{
  "n_layer": 19,
  "d_model": 192,
  "n_head": 6,
  "n_kv_head": 1,
  "head_dim": 32,
  "d_mlp": 768,
  "vocab_size": 512,
  "activation": "swiglu",
  "norm": "rmsnorm",
  "norm_place": "pre",
  "norm_eps": 1e-05,
  "positions": "rope",
  "rope_base": 10000.0,
  "rope_fraction": 1.0,
  "qk_norm": true,
  "attn_scale": 0.177,
  "bias": "none",
  "tie_embeddings": false,
  "parallel_block": false,
  "init": "orth",
  "init_std_qkv": 0.035,
  "init_std_o": 0.0,
  "init_std_up": 0.035,
  "init_std_down": 0.0,
  "optimizer": "soap_variant",
  "lr": 0.0067,
  "lr_mult_up": 1.07,
  "beta1": 0.95,
  "beta2": 0.99,
  "lr_head": 0.00903,
  "warmup_steps": 120,
  "schedule": "wsd",
  "decay_fraction": 1.0,
  "decay_shape": "linear",
  "final_lr_fraction": 0.1,
  "batch_tokens": 131072,
  "seq_len": 1024,
  "doc_mask": false,
  "train_tokens": 651600000,
  "steps": 4972,
  "dataset": "wikipedia_en"
}
Each number is 128 + 24 x the weight over its row's rms, rounded and kept within 0 to 255. Layers, rows and columns count from 0. Numbers have three digits each. The size before them is the row's rms in percent of the matrix's.

# layer 5 MLP up, 768x192, rms 0.164, rows 177-270, columns 0-47
100:164143100110136123123108141159107150136127101149122104116173153139113136165129085121141161107101101150104142126121147132141119135119104157108135
090:125134123160163113157125123078095154141072139109125114113094136120099097131119105121155119121107084166171081162111116113150131148133077144097135
092:113144143112108106112107131136121118153166125075127176143119103129188090158125123128143122104130056144129106108123122170115111136089121147128110
100:113122146104136103182105111116142156124114112136127121123117141101134134120131146129144114081137174105090121100139119095069117129095121116134186
100:167145128129088145128173124143128115169105110097109143085162161183116070157174149104168072147136120138131120114143121109163124158129154121147088
101:132154088140108104164156124113145135116158158093103119075142122104093105141126109122162167122121089078123148121139134130115071140121102133154119
100:142124124148137115109135142131153142187094121112074153149063122175115087147105160131117104126130105148094120126156156109137111127169143132117106
100:141106102129066104127128140105105156131188104132095107159113145142118118150106108117152137127180123126102102143103154108147114104116117167092121
107:163133151074134096133112140143100083093149153134093190111129128132110117111145157155178137132111136137106135123143119146157147135107126162117090
102:139161123151173121094124107133089083186132170092165109139100124133132065146141131137131111119105148120152111114130098128144110193134158105136114
102:107124107124113146140125116156112142165120121112125150177113166127116122171117107105120098103127111146181108139132134141090158132160123113137119
097:124130123115134138059117159114129161108118094096117123140118083173106152103143120111077082168133084124116173144103131113087080114147114133114158
097:078163138117102120097147147125154112128142128128089100095100110134115151129152173137099094141122161139079131166116136132124152109103120132138142
105:100122087106113135151148166166133162137123143141119125132137135144109156160067143168114122123129090106130153124112160137108091125135101125103111
100:123132164128109128157150118091092098164143128163172168116128134098109120134155118113097131137120124120137136165114123133124080141141104123116151
100:106110113160140106139149066128128155106133089119130146128180114094124138149139102132113133123121111139129123128203123101155149119096098094104115
104:170153115133171120113143103149108119104113152175115098101150143125162138125108135142116120091107145111131119151104126146186140158123077152167160
102:160141117166110155125109169155105107107118152113120096108134130112144120151107144108107133109121144091100096111124084102167122104128170122130184
095:145143148126134133148119114149151135137148096098104137165084148166125180124118108096115165124160146174127125125120144133124096167101125114088127
099:132132175128100129127117134116107114135135139121136187124121163098140125119090159122087117160156119125146114132143098122125085099138163129105125
095:132130135124183132131130173122103151096117173119121164154161120122162148129108143154142119104190147175164135171124155139129120145115091087111132
100:156121126142114115108109114118107106147163149128132168133126104099143110147120137114128155164136099122085104105173095182135148159101128121108133
100:117113168102147190147176100151139134134107134109068092144124154115119100116103126091120139127141140105114076151156114161120135161125183128085162
106:164086068118123147173066110122092149125124160158100153089122123073162136112152133115146114158110081144115151141132140129127119131115167138156144
097:148131159118106096142140149104130127094118105121148144171132136126148146136108163102130135117107135162089130139080116136122100141075098119117134
098:118105135140141099162136120152105132152109105138170083170149163157148095130135113175102131139076150128132105088129136137130079150120159128100142
100:094141131096121105117117125114162110107119131143121110125146122114149101162128129137103127117124153142104127120141093132097142100139111121125125
091:116117145164106140141116117167128130162203151136127121144092161080135167124143104103105111173160139131114102139076102128136097142107176136118140
099:098100133137117118102108143100144125154151167132130123078147144150153145116130125103141165105124122069154115112135134072141067097144121117160155
102:121107111118144104093169106102128157103158136106149149103156177099156122097120101111064137114148085144100129099146134157096140119112076121119106
101:128135128100086105117188098158109106142159118146181112078156122105085099133080153176125147121092111134093091129155116114075086117133124162105096
100:142135132141159109151101139169130143085061131075180144130080134125130111120096112131080125100139168139151110094143191137127121096148131114109133
093:105138088170127132152126121160124103119088170118129102096084161106109157145107118114122106137085122170154123151124147134111115150115167187164150
100:198101111112081099152111139131109159125113097138133117152152120109146155115151134128144171103104113143126086121114178121143099118175135109120155
095:149127133153114129108105164167140146132150100145156122111152177133100098135122115175145104167153146097112134121122078132121123106115115135129106
100:129154126117136142098151152131128130124132103153132161145169100130112117151123139129131130124101122145093144168094116125082104128130097125115132
095:146156120089140129131086144140115131145152131106082146082141130129153132135079129159135120157126166114149156118134121090124155138193093109135121
107:127142120136125090118090111107167089072116121111095081152156131127080160141156090166115127134126126145155116164130165135149135139152116124164145
097:150127109123084150129128124114103149133119144126111062143127144108126079133101155116117093135137140147101135145133170115106082145126137137138159
102:156157119164132147136105131089156106142113118149128150091141109153146119112156130124148135134176096130139174167138112146147166100125142176149138
101:102132103134129112122096109143168128159185172088092123111106107164141118127126125126135121114211116124144111122128113153133136110104174140137131
103:138114159141138133105088107137134137162136181116147119086121120128120065153066147094078091129179144147129125114113111103156117114120107127167092
093:131128111180092121135144164141150155144150076105148125183142113156167160137118140130076133068148148110138157123129185176138126144114093132100120
098:102131155090132109132103185135111093146146116128123103137121183102133124168121163137161149131129113087137178108148122126129114085125100176115123
102:097100113134107145152137091105135121143124087119086097104142164133111129099174137121125098152113098138130094145090181144119167099122137122151170
100:145140175120110110129118114142108081143085187092137105148113121092144165117189141148165148118128147143125151139125101104103120108132122084120073
098:193142099118129133144133121171086087149133113141111103158182133103135100136126148146147117092154107177160142118136087093142133166153104130094056
098:125117119175141109085125120121119153089128108158083131139126131127128132160121105108133098129149163142103080134081131083128125102172117117126115
099:127082116148105164121114111119094093108126137147137147147144116171124150154097153110116128123126125104102112152155145152119113138146137161157130
098:086114110127165077151136170136141108097119101111159105152162139181090125120135150128155106109148163099170078110126098125166160113135123139129107
099:111137135098120136153095111125132085158102132075108126099126103098127135096119141161101146112092154067144134125138151147122141127144136115184122
101:130158113123146139164166139145097115119133082102126094131116111129090154097172131093107119111138160121112112081162102131103169133146079098172107
101:184125112113144095193114160130110120132136116185178153129139103104119099134141081133135149143180185142124115157152072133092117108124119116102122
099:127086101133159109140170118161140113134142120102099144141168115126139117155144128151115100121151138112150111106129123100152157141097076159138169
103:133129133153168113139112144152150112098156112110103142069128085109106073117134128135139157079138140130112127104126125129137136123153138117130142
095:107131146138129145106135119118148110152143127122170143099102115108151086143131185162099119184121111150106141121138155124116149111097148131095120
099:120133130105157102126102104101120107157129088112115128126101131122183159111130191151080157157120110161105122151096155112086112088105084140143179
105:138161131108096095168148156128117140137117127134075117182144097147084094131099128126141094137099184149129147178140104109156138101136131157120136
097:125124084170139102110120123130107105125151141147144157109139106138130086136108110069147142118143135137095110158150097130120163066141147123095130
107:109186122093098130127100104111144131127087144162117156133093137125127133133154169163137132120159119071082092136109119089099140136099132139108118
099:124126138149116141114072075099078141125148124126149099148149111182122138085147116157148115101118181086120171101121143128144117140142086055132109
097:187158110080113143156108100109131103128122086181132171082155148130169113121147115142133142164134113133137113141133122141149168147136141113163109
099:174107164077104157105114136085142150145129152146111125132156122153151110136131115120124146110129122142131134165138144160125166134114135161188122
102:131121115137162110130093138088122105110179128092137106117114109141127207151142110175117141154121113140101096138181107138124117128153139129132126
098:097152163127094143138185118121123154117081110093139139111106119162088108104103126120111142120121096097088100137140168128096121123119122088086134
101:132160096182108099127093149102124123151100094137133125195107173131163102197105124121141102117165122168124160123145153147110136133119164113119139
103:128126154155127098185133122122184128099153136123118143132187122109158157192117170131106169111152132093186130096132113139078177103113133118115141
092:155157131116100110175139115145118150126117118120129136170125114139130092111128101130137111134098127139074141154070109135098126078141125135122148
101:118121148122120161141108143095118120119131096134169101126143136098156121134135092096127123132159091137096100144112146129107187119141108137135094
101:135100103097159098093157129121128154082129134113135188130115143127118121133108175148112120122127132128138136087144106155105158081101134135108121
098:141131109156124177166132070141130074088164096093122157134146084178125144183167149129132144167161071119110118147132118125131133113159165164124144
089:090135150088124109112132127147167116099095140076136120147135130142131072106096116130126122129127098134118104126116147086080142126130109096159103
100:124157130136154117081101173101118138121177117148119102167106096201116142186112139154112087192141140105079135150144126156105103140136145122095115
102:141138158116151134138137146145085160135101125114163154128119123142134109151161161105157119071129122117127147166137114059138136129129133071133151
100:140158143147115113156170150142118133121121172136113149145117147111136116102101137138120172096164136139142138100136149112123096118156146123108160
101:129112150124092120088113143100111143143148094138128178130130120089122146148096142126132151082133179119126123136137167135115121149118099084127091
103:081106110160160133120194156134154129154168074111137125109149088123115076104154131171110110187124133156122127117136095130117143156137143106139102
097:132141131090120138093090117070139123110142125154121106098116145135165128162126143088137154162144161132130089177141110076108096128137128134094092
103:097075149147145052097137127073074119116119153145098129142113113133124142138080169137091116152146136122135147141118058131140126139137108144129123
102:098091171165133109163153159108145136127152099107102113126155134122101113110113123119152128156163167158122105091142157171115137155098158129156135
098:171141124156132095086133112139141100142142139157079155115163116093098135116144173158145125151122104131140130122122151124125126159139116067116112
098:140096123147184159102106096150146138113102124142095112114153155146107117101146147141151113141118115126164130144151155124116131106134152136102139
100:141140144114094150158123128101110103104135130093121074101086132104134131116122114108143147142120165154144104100117148152157137142089102104146129
096:134154092093126126142089112114098139150121136134111147109125130136139147170152102131101130119118155098140118104118149124116120100095142111146098
099:097178149127098141112090115113139149152167121180128121124103145159089153139109124146116136160113189143076153105137151145114095110105148112129147
102:154115128126099118123116108134095121128197137123172098155075104122130113107115134085113088137124119143137110146162117092152140129092136147147085
095:105112068103110141136099152139153129148106164118109147134123137136125107102121117164122126091159141114128096158163160117124144133196158073179140
094:116109150122169115168138129128150155098120090126147143099171150118097103117193124129150144115120116104132096135097098125131130124125077130142120
093:146110117178099124129104131104116120145147107090168122125149131124094173129123100129124124117166102111135164083157125148142087127111104121145126
098:114132113162095121150144078122168135093098095105141145115127157132137144135123126089116127112188162152127113052115136102133106114125125150144131
101:089079108143134104104142106107078147161098139099111119125118163119143177101156140177098140112135167113136116115129146144134151079133165109128141
104:126098139097140088128106132145089144090140106121125158120137111106132132130146108161166108156110130072096114127082125134096119123131095130093122
098:159100151152053141073131155141136140146138090127113153133114121140120140093158160148089154083111120120110126112192130138088150148151098135105092
100:146114128128135147115144111135105122108114149084110112152138117146099135105164150160136080130158158116137157132098165097108107168145189120115108
# layer 5 MLP down (transposed), 768x192, rms 0.146, rows 177-270, columns 0-47
102:111092167142154128080142156074112125162098143091123115139117107115099122138150141117119178107134152097137125088133145121099110112124142123120158
094:095102123104149162105080114099084079163171171137127119123108148164101105089163104122126129111087163127148106125155135139122085139106119121113111
095:133114151149102128145113136099125126112165119138104129114138131101116139116146149112135143127136148109102127135143132150172140129108136140176102
102:096111124127137172141091093153168158113121125095115110110127121108142140114066136117114092167129150113081110116140111120149115155082150152151141
103:111179136149117108180106151102111110133147101139174122115127115136138157115059098131125147101140132179108112134124145092119144093098120158088128
102:124154113115110151116147069122148171115165104105104103130145158134105104121134148130122124142142145148191166161130152136126080146158173100139126
101:152162132138111121107127143119150148134141102144143147151098143186156176108115145117120115104145096168141109123131138109182120119149116148163138
104:101096116129103118151113135140117150115152100181145132157094120153102130154118101138128109162139127158028126089092134140180145123176136140139140
103:145168098128144130125089152119136091080164117109121138139126155144119114193107124137189129111110117141076164118135103129125147139070132108076143
104:133139131166143095163124106138130120137144151096150142149112137165113124176139124098109132129124120134104111134144123109149121136139131155119113
102:125146104113123156139142130154116153135063154160163131119111124144151115149127129143124123126153074149133127129103147162129125117088111081101070
100:074108136117088115119126158133141137131084150131120142146116127155148088186139108090078129131129124104138072120097110094142115068141155129104142
095:120161128103131126139118119107168154145131121146145096142085110100121157131169114118115109162106110106126131146145127127165117166170113134115107
102:133129084149148140068172172103146162112153100114113129159116124134128161106129140114171170132149111129080122160094150105140112124127138126133136
099:116129134117129076166092136140100120115150117124086137140142111174132086156154129131121140136148135098148099082158157140124113140101106162125103
102:132118152126159136138147152124110129117111139104122135127135165033160116096108124129156164132126126119093132192088116128135150098132136148074147
098:148124112094099130140151158116131161110129103089145114090103119159099133114127121142104106135093134128121129134102104153154121150104124117109140
096:150154159113107135158124090141133126096147137108145135123118108115134123134149136089112114101144169091181106128147137110148135126089175108129161
098:128135085091123145117160149106129154140142113121145129110095195179109091160148131097124158115138137099100129088100128143075186124129103102142148
101:124150113139131126158120110134120153130153107099093112134163141149082130097113125163148109114144114163129131106117187131101130129118147167145099
093:113078109134125164156150111116127167136161184113106166091155114161179140096134125085121140104142139148056164124125125135149153111135121165104133
098:157125138168147152115154129158169120112137129133135081102170125124170121100118152148111104125161121148129140139099135102135137084112132135126191
101:165142095138108106207111107144148173154127123147098149109153104136105141128085176161122138149102075126121094143136134135186142103171097115147129
107:142097104104155099150133107079125105135114136137123112098185118111187134106133149124158117084142084118127171109140162148109154134166152121158117
099:115120133083055106103131105147160126136125132154133136137142093115120091147120118117102130124136113096119139124082125166112140125074124105119171
096:126115140133085147147149181098113139101143132099131074109117124129125128117146119100117157136135151099043170132146097106104113127154128090138145
098:090085131137122145157103145124134119152138118098138095089188095101145148156134117150099114163109138146127118105129138139098174098129088154145115
093:109198160182088140168142143119113103134153146129126123128149135076143144164119162131123123124129130124126097165109149156090122135112184137129119
096:122140141089089125142097141170089122157098119097147118132150096132146138082167118116114140152130143166064137115106123104141165113154117118174119
106:096126127127128138099142106133092157163124114147145136127182122130142104081138106089120151098141097143155139122114100137093107135136126155134126
100:107152111143116096108140150127119123189132121114142147155100120151141177149154170104157158135166132127073096133111122157188169164114124138128086
101:121140100094136116116063076165082116105069105098154144188161117094158118127095155129160131114122129160109141083112149155127117128107115128159127
097:118108114110148143104121159120082138145170077147133115110168110125133166199101138123108172140133096120153089109117128093163156121137100161137110
103:124139133101109117155132129119122137128136171085122163161106133110095108087115123128173091095125138167104150147060094146107132119112123092106173
098:136116165126111024119108173115139116097132145153111127083168150136131149120106162158155151125134110185120118100108135142126128094160143098123143
099:115102115115177142146127055151135131149110109160099122135132099133134129125149161143087118127119099151066127126172141113126110127107156130134143
096:099146118202118108143093146133099133125097132081167155146154137112093119101138146152113130114111159103107098160144169130085123151169130092145111
109:116099175134119144167155154183120125109100128165155166143120143123132105131127139149126125138113106146156087127121158129117140108126128139128125
090:106150123160099091128129120141125147091093116144140124107126131113166070116140166096164165153119173162186151129157118086104098127157121097112133
105:121103123122130149121133141114119150144120071154073170142190110130082139141127116126172143160134123105145170117127108158100154138150163117121101
103:158128099139134113122107141158075134158131136086126102140126156117109135128096140147116118099125103147168129092122141127142114133125137132119127
103:140089147133141128158128118121085118145165161108119110122100137128129109107125101135143131142120158183093108118127125125143107133086139117124116
097:113128136147121160118093111129158123100137126105155128099109095118148139094088097185128141148091127159107157122134125107138154109074108093134133
096:108102145078151107115096148145107146137119118115091126089078122112152149134160123145113115108107125059150122184140144089097120125120093103115096
103:133092140118145165124087141123115088147157115125110106119158141075163101139128102107110086142147109139098086120089150154137145105107119101113126
102:124134106166147133150147115154101121176112131150133107137108103099141088112122162067134141116067183134125141108111099114117160141136116176131106
094:142146116139118091155157152127114100152166131147110124073149112113127130144121147136086135103148097073138112121136118150112158139126122115126133
099:112142071151095129114115142062139134105135127139125098144161196131145144160144115160128139127112129140109101091126099124100146127117084160099148
092:116119104159111097115148084140110091125138085140137151113110127147115108143161140124108122145149152143133140141132102153128116161115081138111074
099:123148118176132167112161107137169107101165121126137167173098138108141145165145112120087082088106148114173151074095162136132129153135133120140117
100:123135100103119089166090129134136077129117121127094147137108114140118139118150137143102171153127125132140097106128065160094151144114122127104099
098:103091090096102124167118141165092105146149159114123108104122103112154148119131126128119130196099129160083144134106102146121141152136118138133150
103:095128139164107105123149098124138099118151147092128131141120096153113171145122139132136122125138121095100143129189133161150115131129131170117155
095:138111131103115104148126127125097081151121119124112085123131138124118143153107118171129096136138124163112117143070134145109165160136106130154142
097:134122106113138109099115070194100169177127131076131138125108142131075106111143151124145120100122186132119148165158145123139086161126182146141096
094:138141106126114138166153170133154168128138119085116131121088123153125121153137161177112132127132106116115118107127131132136138146118149134154099
098:124105151089130081151131150085161120119089151128114119141077140087112142123131153132122108124106098121085129119139166106116120182130129095100095
104:139089150140138103172118161150103142165121132149105098147104148167132131119148123129134100144169093165130142126132137156150142101128156131122118
099:164118142118143109102112112108093102107125143116140122185158135099156137161125139142133150122179148151137163143176103125156124061122130084120145
099:097130144148179157118155112128104095144160109152133133077145133116136138115141122119076152146122102097109109132119079165129129127126123160077157
099:149081138113138084180112152122104085116107148107128107107137130148117125153144148149139091145132114105155110106086153108124111123137177132130123
098:134120123124103178138158117116166132129195107141124140110110146152124136166125151141138124139163162088119102127127157084105154137109144125109110
099:129133128143127143123112152124112128141118139120150082118116120152121162072162100166112132191110162109073109110108134099129170134130108126190120
101:144128146147120140114106132100178106111122099149103123085102091137119113129095094158112109095087162146126161168133161180145169107123179144154118
095:123130145108136150128101151159144162093137122123094072118127133141174118163142129148104191161112125171160148107156140133179125146115098109147127
100:152089113101138091108101104122136128125117119089136135145109161170111136181148102138126129146153126144124076134123133149103117118101188103147164
104:114109122167114148135087161123134146063145130175093145113167141109105156134115160151112156126138119150119133120108112120152084116137109111139099
096:099108123116102129149142086124124135146160088106139122133105144125164105176074111122167124119088115129113152131134123141123138141143113131153158
102:152149141085110130176141147160080103122115148117151161106143119121152151105139103137143134129101105167097111146144109152150142137113162124144205
104:134135130125142113097137122120125135133131129122104112086128157098142103106146138143125109145123185139084102136078139131137127114140122117097140
099:139081140152135162097132097119135161101119114133139141103114154100048144113115120127142123115120142115153091154179135137104071137133138105142106
089:141167136139096118134118161136171167105161123144131106162098150115131137127152128154112146127114092148048112116160142146155108145114131104168143
105:128137113145159125097130144135100101126116141162147147190140108147147158143125132182161111101139108154117153117135111169135132153119128156120109
106:142113126113125119158169110082119132183111157140164112132133138106119119105127158085150131132107144147105122114161145134126107123133104132136112
100:100102152126094064159146140129089100136107140156123127112159174118142163135122097127168143100178118117118153137149145119148170118125094116139120
100:129106123133101107112099134128083166127125101145143152100095124150148148117119132169157089128165105108090138133140144128124108140136151155137154
106:128070106100142152111119150091153145111093113119157172151136122159103098129124104117141138118148181111190097130137108151141119071115111090135184
098:082101116088169124165166079126149118121128113125105146113154108142116126104130102188133155108109091102121112128131167142109137120114125113159112
105:100143121112092129122162152158088093082130130169141127083102118112096127115086127101100130124167106092148169106128136151145149115111132110103112
098:094167147111142150150127081145143176149126111153149141081151129156182093125139113113144078107100118135201140126131114130140076107115116120136116
096:133122098142106122108142134166126135165133137160064137157097148117153133100094128109117158097163128126137151137126098122148102137122139130116126
100:119094109134123151139164154110111106142142154142134141131155098117174081093124138120112130134100161145144216157097133141120138148114120121101132
097:155156139107135115100106090097134115152183128114142160118151108142140151115124126132136134133123185127110133142124076132160136115136095132100123
099:150102080104114130125117116131137136124147131152145157111089052143132115128139147131159078086094088161137112104088138141096092112117136095119118
099:158146149102122156115113126144111146130117131153134146132135160128159150095112146129133117144052166131109146161131162103146129159128138159135102
100:158133121120127137106102096128105117143142080149095094075100181113117127137118118126116100122113143138185122131131145130095081102160130100109123
098:137127151142163130130080101116143113093151152129102116088127132118167135101135119118148091121149102146152146158097149102131186148165152169169087
097:159154136111117094105122134115122118140133122149130166146131127145114111095107097126133135107171127098145160133145140126160179149142139132102143
090:171153162125138107112111118122116134127139171120128139167116128094140144148116143141125116106111096180091136123102112108157141125151111124139135
095:126122124081113188100132125133147098112142139140158136122096131127101153124110111131102131133134146099153105143156124125170161112104106145109174
100:154103123108107121145123138109116136135108097129087160097089089126095119131106130121155122171142150132110148077129114173108137133147166118138139
103:172086138126141138126122097132079118115061155080113132156132143148109120144123125146125128157148110167114094156145103120117118170120081151116138
095:129109129156119105148126166094127083092123114135112069099124117098089142167121138168147101142116128140070089174094078140136137127134082103086123
103:137109104122165146103093147104125084090134100136123108150132116122116129149164117121106146086146137171143137123095120161100167142122126105140112
# layer 5 MLP gate, 768x192, rms 0.172, rows 178-271, columns 0-47
091:104099124109103122108137133172150136112121120141134114140100142180141143091126088161180126120111165146120131124157110097104138150128151130097121
097:114115132120129138135140140141129118137133055121134151120132128110131108132085112122103147119063118141156136136112097110129157183172121080175136
099:115117122099148134167095134124125125142105168101112151123124115124147098195091122119157110136147172147116122158165093092118136131124111127119160
094:128110124143112106133126129102117135159144141132152083134123096146120152084153117098119126130145164095156144111107152103126102130126135119101131
099:123130131134144145107131179147088066141134106146186143151116123119134151154133116093176114141151130111148101122106113139114114149148146170157103
098:143099162132134078154113101152144099110130160145179102109140126096151160112121124098134151099173168152125162178106160116151097188125137109117148
105:122154104137157115092096118092134102141161103115122108183118121108142147163156147112096126136133100135138153149143137113128147164070147146119098
104:121117113144156129145125144144111132094158166138095136103080127131092175155147155104111180121128153077127110144108131112115137143119178134122130
100:139108125102140160136160068091122128186114188175113129135128134086163098113122126155135092117144103104124109142134133130155102147155148100095139
102:165111153122122139142087091152112117128161158154083151132152132131141171128134099118114144112108110119149108114115140114127115134146184110084142
105:124075137101114130129114107153125121117180093105123120089084130146102178104125090155116144128124134141119097145090168094117096137088140159130083
093:145149122119147089095090128101130106091138137124113152144149128156136135115132153155125114149148167160119125105116072108122153151103131131111153
096:140136130172113187146157108136129098108138134135123084140142140142128133141076143176136103146155129100151107115127085123136111171132163136126141
104:137098126140138111134116129124092146137164146147117116115104165127095142120104106118115091103129129151112122129112146123131139099111125109168118
102:126120130142119134129182183128128105135114074109137155087141087138118134109149145165139132126079158127136126151158127128121143131110128082160121
104:122123144108106089104121120135156161140148123129098125065125167124132126092115142163150099112130099129133178153130149153131107136130112137136109
097:107089150110102140132129098141143128124148105178114183123127122142115083118187160135094173129133147143164107079145164121085149123145138148118113
102:133140150148171109147137152113143156150143182167140121120073114144129170145123116120105123125135093172172107121168120122117095163045113117095105
107:106131161129167157144123107103128095146123134161160120172102148126084110117143141179156088125107148099159163097120085132147130113142121148132148
099:106110139130142073125113133128145094139111113155126141116135118145117106132100104113144133141111122083159072075112135150127145127091117167091129
105:082141123159162149136114087089134086157114129108120130092129072146140105137131119098139145106144106143117129145167100117132089131089177070114141
105:141125162131126108122146122132141138164086088130114153131154131153128183135129133129129112130106128155155143134109147100116107153152147165174086
107:119132109177135130140159118146138138145095145089129095108126162126170134147108092137153111153116137105105102113122090162096118143091112142131166
097:174139115169181128165079133146141127119120135129143146147091143112100154134107083143089124122123141109172137107168071057145116154107128144141082
095:104112127080159098105125149120090138091089142131126135165136162111188154119134092122132095123093134170141126116129148132141138136128157139081125
098:136125097147144156131079133107104095107141147157154127129131152115139090136156128157108130120146107141101112102137101143124141175109104147123136
096:090108131126118114144124106128129116101114097159134123146114139119125167100165145113118156139151134147124083085127170138121115129185189124160108
098:149103130107139124119139095158140109166104137117122111133104129161104110124162135102124120108153149112098106165062129124105114125160118130135127
112:109104145155144137117135111114177111163150126105133127096115111134117107144101145158084090144086157135156143155160160121141144092125176118146135
096:134102119100103144172117125076169150107157170107111116086178101097102123098123121153138111160109098118109133102148134088084112143118120132139111
096:075126122105132104130072082172086128123119119140159122154155118108104132100147174123167150146117153060150123103145126145135131110143108165154112
094:101094141099173113113171130140149120098139127163104160149149134111130147106149073133191106124100141128137080145158095099123123131118111137107140
103:146104094167143112120109098131095159131156157124130102114123155139113094125100122112138098156192126133109102104171154143090115147082124109119123
094:143153152120105135091157088182073112114117145105126136137135139137108102144118093149117104102123144160143131116127164111110137137146120157068175
099:106131145140161170127146088128119100162121104158086059132124132123099123093120123139140102097123126119149114154111089161128136168153097110125118
103:147152130129135105139113154137119132160113113109093125114163137116118135148099127127140150126111095101136107084085160104104137169126109140123149
106:131100128111113149139112132152137169140193155140121122139161129121145156080150141128093084150121146128087095176146075113125097123132114127139132
098:159103145101167116121131099125137125125128102152099117094174078128133146160111119184125138088158146119127100120118174098126110099145114103152121
101:098122191139151113097096167115099152128165165091143144131120119194124114138128146110159129084105079125102151134152093134095098127089112144146148
095:136166121142123158160126105129165127125150151133149107161121122152134149130159141128127152086146140125147100124119087113112110179127109094161137
104:131085161094103138123158108153124148146135116130145143127153189135148124149110115112100125092145128136169107118119161130152177138126133112185124
098:156129139105102141132099148081102093152090090122082099136126112184110172110127122170129084129135144101120084152102126154134129143151136152130118
096:139132144052149138166094138108130115122069133164086161123099089144143123130135145143132142119142121134132122160097126106133083078162124121139090
100:148139129142137192120094165113133135123128090124120125155111124102142117202132123129112157125086101087172179124154101110110121146081101138115117
098:117104139100104119141141144128147165149125109135113127113170120129122082145103086144113155114169161110120096138171120172148110174144099096123119
095:128127126144114135159139127110121149142157165161119159088120116132152137152119122086122134113106109126112086140107160079099129118133112145149104
091:144140106156108124131108104071133116147080093115147146105189154127119123094118109148078147094111093105104137109107119096078127134153113144120153
103:134165153114168154153111106112138154138086165143133170144148134105198135094109116175145129108122129128173063100106147116102106127077149105137117
089:125155110108117112116147129149171107160146170172093173145077100174136154135128126102139172115104085133085171126132133141123155178130134125099122
105:077135141073151108105142128181091131136132126148122122163138138125126120111176120109134104134102126162126112128152073162118155166127145149145105
101:099107147169131162152132107103120088094116175109080138142119142130123120097102126161136100073156180122116156096156125137090125142110125147132168
103:131090104125109090140123152140124165099181111125129097106115165148162182153133123109096127131119102167123188101126129121120113134161106121124090
101:142116130129164122078089167127117128184154115116133203100146096142144127101163121138168157116159084104132110097145129106131121110124175120129130
097:132121150114124141105159112140148130136123181080151145125124103099119146137151152141139101109130079116172180149128115101113121139086143093104121
097:096131113118139100116093131085173110160164139164123113142086133093134116119103133153128139090133096148101108112128110092146126122133113128132106
094:115099149118106104197163113092127089090091166155132121134135111106140154126146127129115138116158133129110102107172108152092119150109128113123162
100:095158109119183092151145099122140128103160126109140168110131122143066153158129117159103102121131120146182117198142112118163165139145142131149119
096:075133145150125101149113089174110121129096153148124105127175128147184154109094205130136116109099129124113135126154127122067101145152109131105105
101:096124111124119158146088130133139144125147127158137072114106126159153120104108151151139139121094113166137083073097127137114143146159155085137167
106:093097131092095111170084075096141133150126120131168100136111159154096152128159131121113140127105140151150118177121098107126150140131128125143121
093:184091141125088121119127144135112108118107120146178136163135155172149138099112165120113125137134125146169139165112137158131103145121114084150123
098:129155143109140131147161091162179079146119129115133090110134137097102113108147089154115142135093083097175132127171162140113111103100135152149084
105:109073182126117157114133133145152130081117148130159166148138172179166127161125159103121102117130133122116138122116112092097125140140118167141117
105:091170177121145150121167146088132150095105122114129119140107140194094175118098143119130135100152127115106091102152133147164146121119103135138124
102:126140155113111148116125114128125127091118116172147134128132130144089092113132101107102160133128138127109140124139095128121119120133143113109100
109:159141139117143135114146124095143125149152086106154161112073117153100123130135124132096134136123117076113126132131163130102125138144089154111164
092:114135119090161127107097139141146114129128109108085128166148108155133124147109090121144166122140131154120123132119124134105097125174159142144148
105:098052140119161130105152120104151121151134131178136115130155158119152126133124151107121101148161143135127135095136133067140156126132154115161124
104:127108171143148102143147127120127129077098161085096103157112092139122112127162114112158106136170099158132131168142100132095094201106115162119154
101:094067106141124153154092091109122119096089113088117122139090142163106135153127138108114100136136127086150101116120153186128113156141160085116138
094:139124129120129099118127114152168114089132172125186139129104120146116131127130143179162157078138101124104103116127147053115169099118145099176127
106:122133157163150124139093126118150125126153135165088170112175101157133141116116110131093143137109126163132125126137122121135092136152134135158147
099:165114151145106128110145123080088166110092106165106079137135099119127088149122108122100163092126133096150135113121159118100145136098143125117122
099:131149137110125164108131159125168119128152180096101090089116151145136121128123142152128123130161118140151107100117146124116157129138126109140130
101:142144110135108122119114121125091144100143146146118138096136102136096119162156190121139116130108134156119099121113124125112113136091125145120102
102:119072095072149119127122096111123094188137146160157126124146141133151137137129106113159110134119106151129141156107113131108121141128142095109165
099:107106106142167155130093106084110144096121105119115131175121123132116135116118135140146175098102130091145102114145116157062104147144128109124135
106:176110124115134131095106158142106142121174139126132119160124101134130137098134111150104176123130088130154149160102151148125121142171162114153136
098:131179127104118129131150115157106109095139110091122156107105128101124105124121145125109145121159095114103129086117074127118083130118127157131144
092:128112077142147117154121126111170099093123111104164110106191109134110150138142120069114112132127120081178130172162137136115124122117160123154123
100:131127146113096179132111148128132128145111112122179122117147184116165101121117095140136112154098124110140147095168123128115115142155145173117137
101:114100122102135133179145137127119110165125165129113109155129112128118107147147118119112132127168130104156112082131152146137112125095101104114115
097:086129134154080131135152088127135145123171096136159117109138136109112119113124126138145167129114142117126147144145117101125151128128102136164089
101:128105088162092158124126113116155146110087118100100150150144078139090127099130125147159162156161112133152136097123149121077127141097094140129123
103:098154152110123112155149156113142055133181153140121137118189045121160144154155147117136123161118107115158144107147082135122171145097140138100109
098:128131072142151102100089144166146088080125125145101141101134120139130119101158114115113076121111135127156138140137127123138121165104108156090126
093:134106120127111165121100081173123112096137120150133145134125156103127102101148159116139104145122133162121122112141104071136168127110147144135115
093:121132137119109173130162141131152077063133115108117124139101142115107159086123110148118151138155122158109147146111148095084160141119112151149127
103:135125084079150147140098099105149136136106116115129141135151131123154131130128130140133138137158099166176075067136090156141130148082134136130157
106:154104158095134135105112092123157111150107155121137132149120137140117168123156126130104115145097122089156109123074132100115146079142127136155111
096:144135151103154115134120149134115130108125099130114117137138109108136145169155115130100158117097151088134121074121137112067141086067097104135103
097:147099176152090132129102116143143139151139134123118142138138116143129133166150132107099123135105121136087161122144163110139159100112132094099125
103:127095145190129115147084144103154100089114123142110157143148107119164117143128076130098153116144118094137160119154122119163148102153160141141114
101:113115118132134161119145099107095128148120125133132163117136145124180156131123136148140115110159082122114109105130139137121156112134112146114121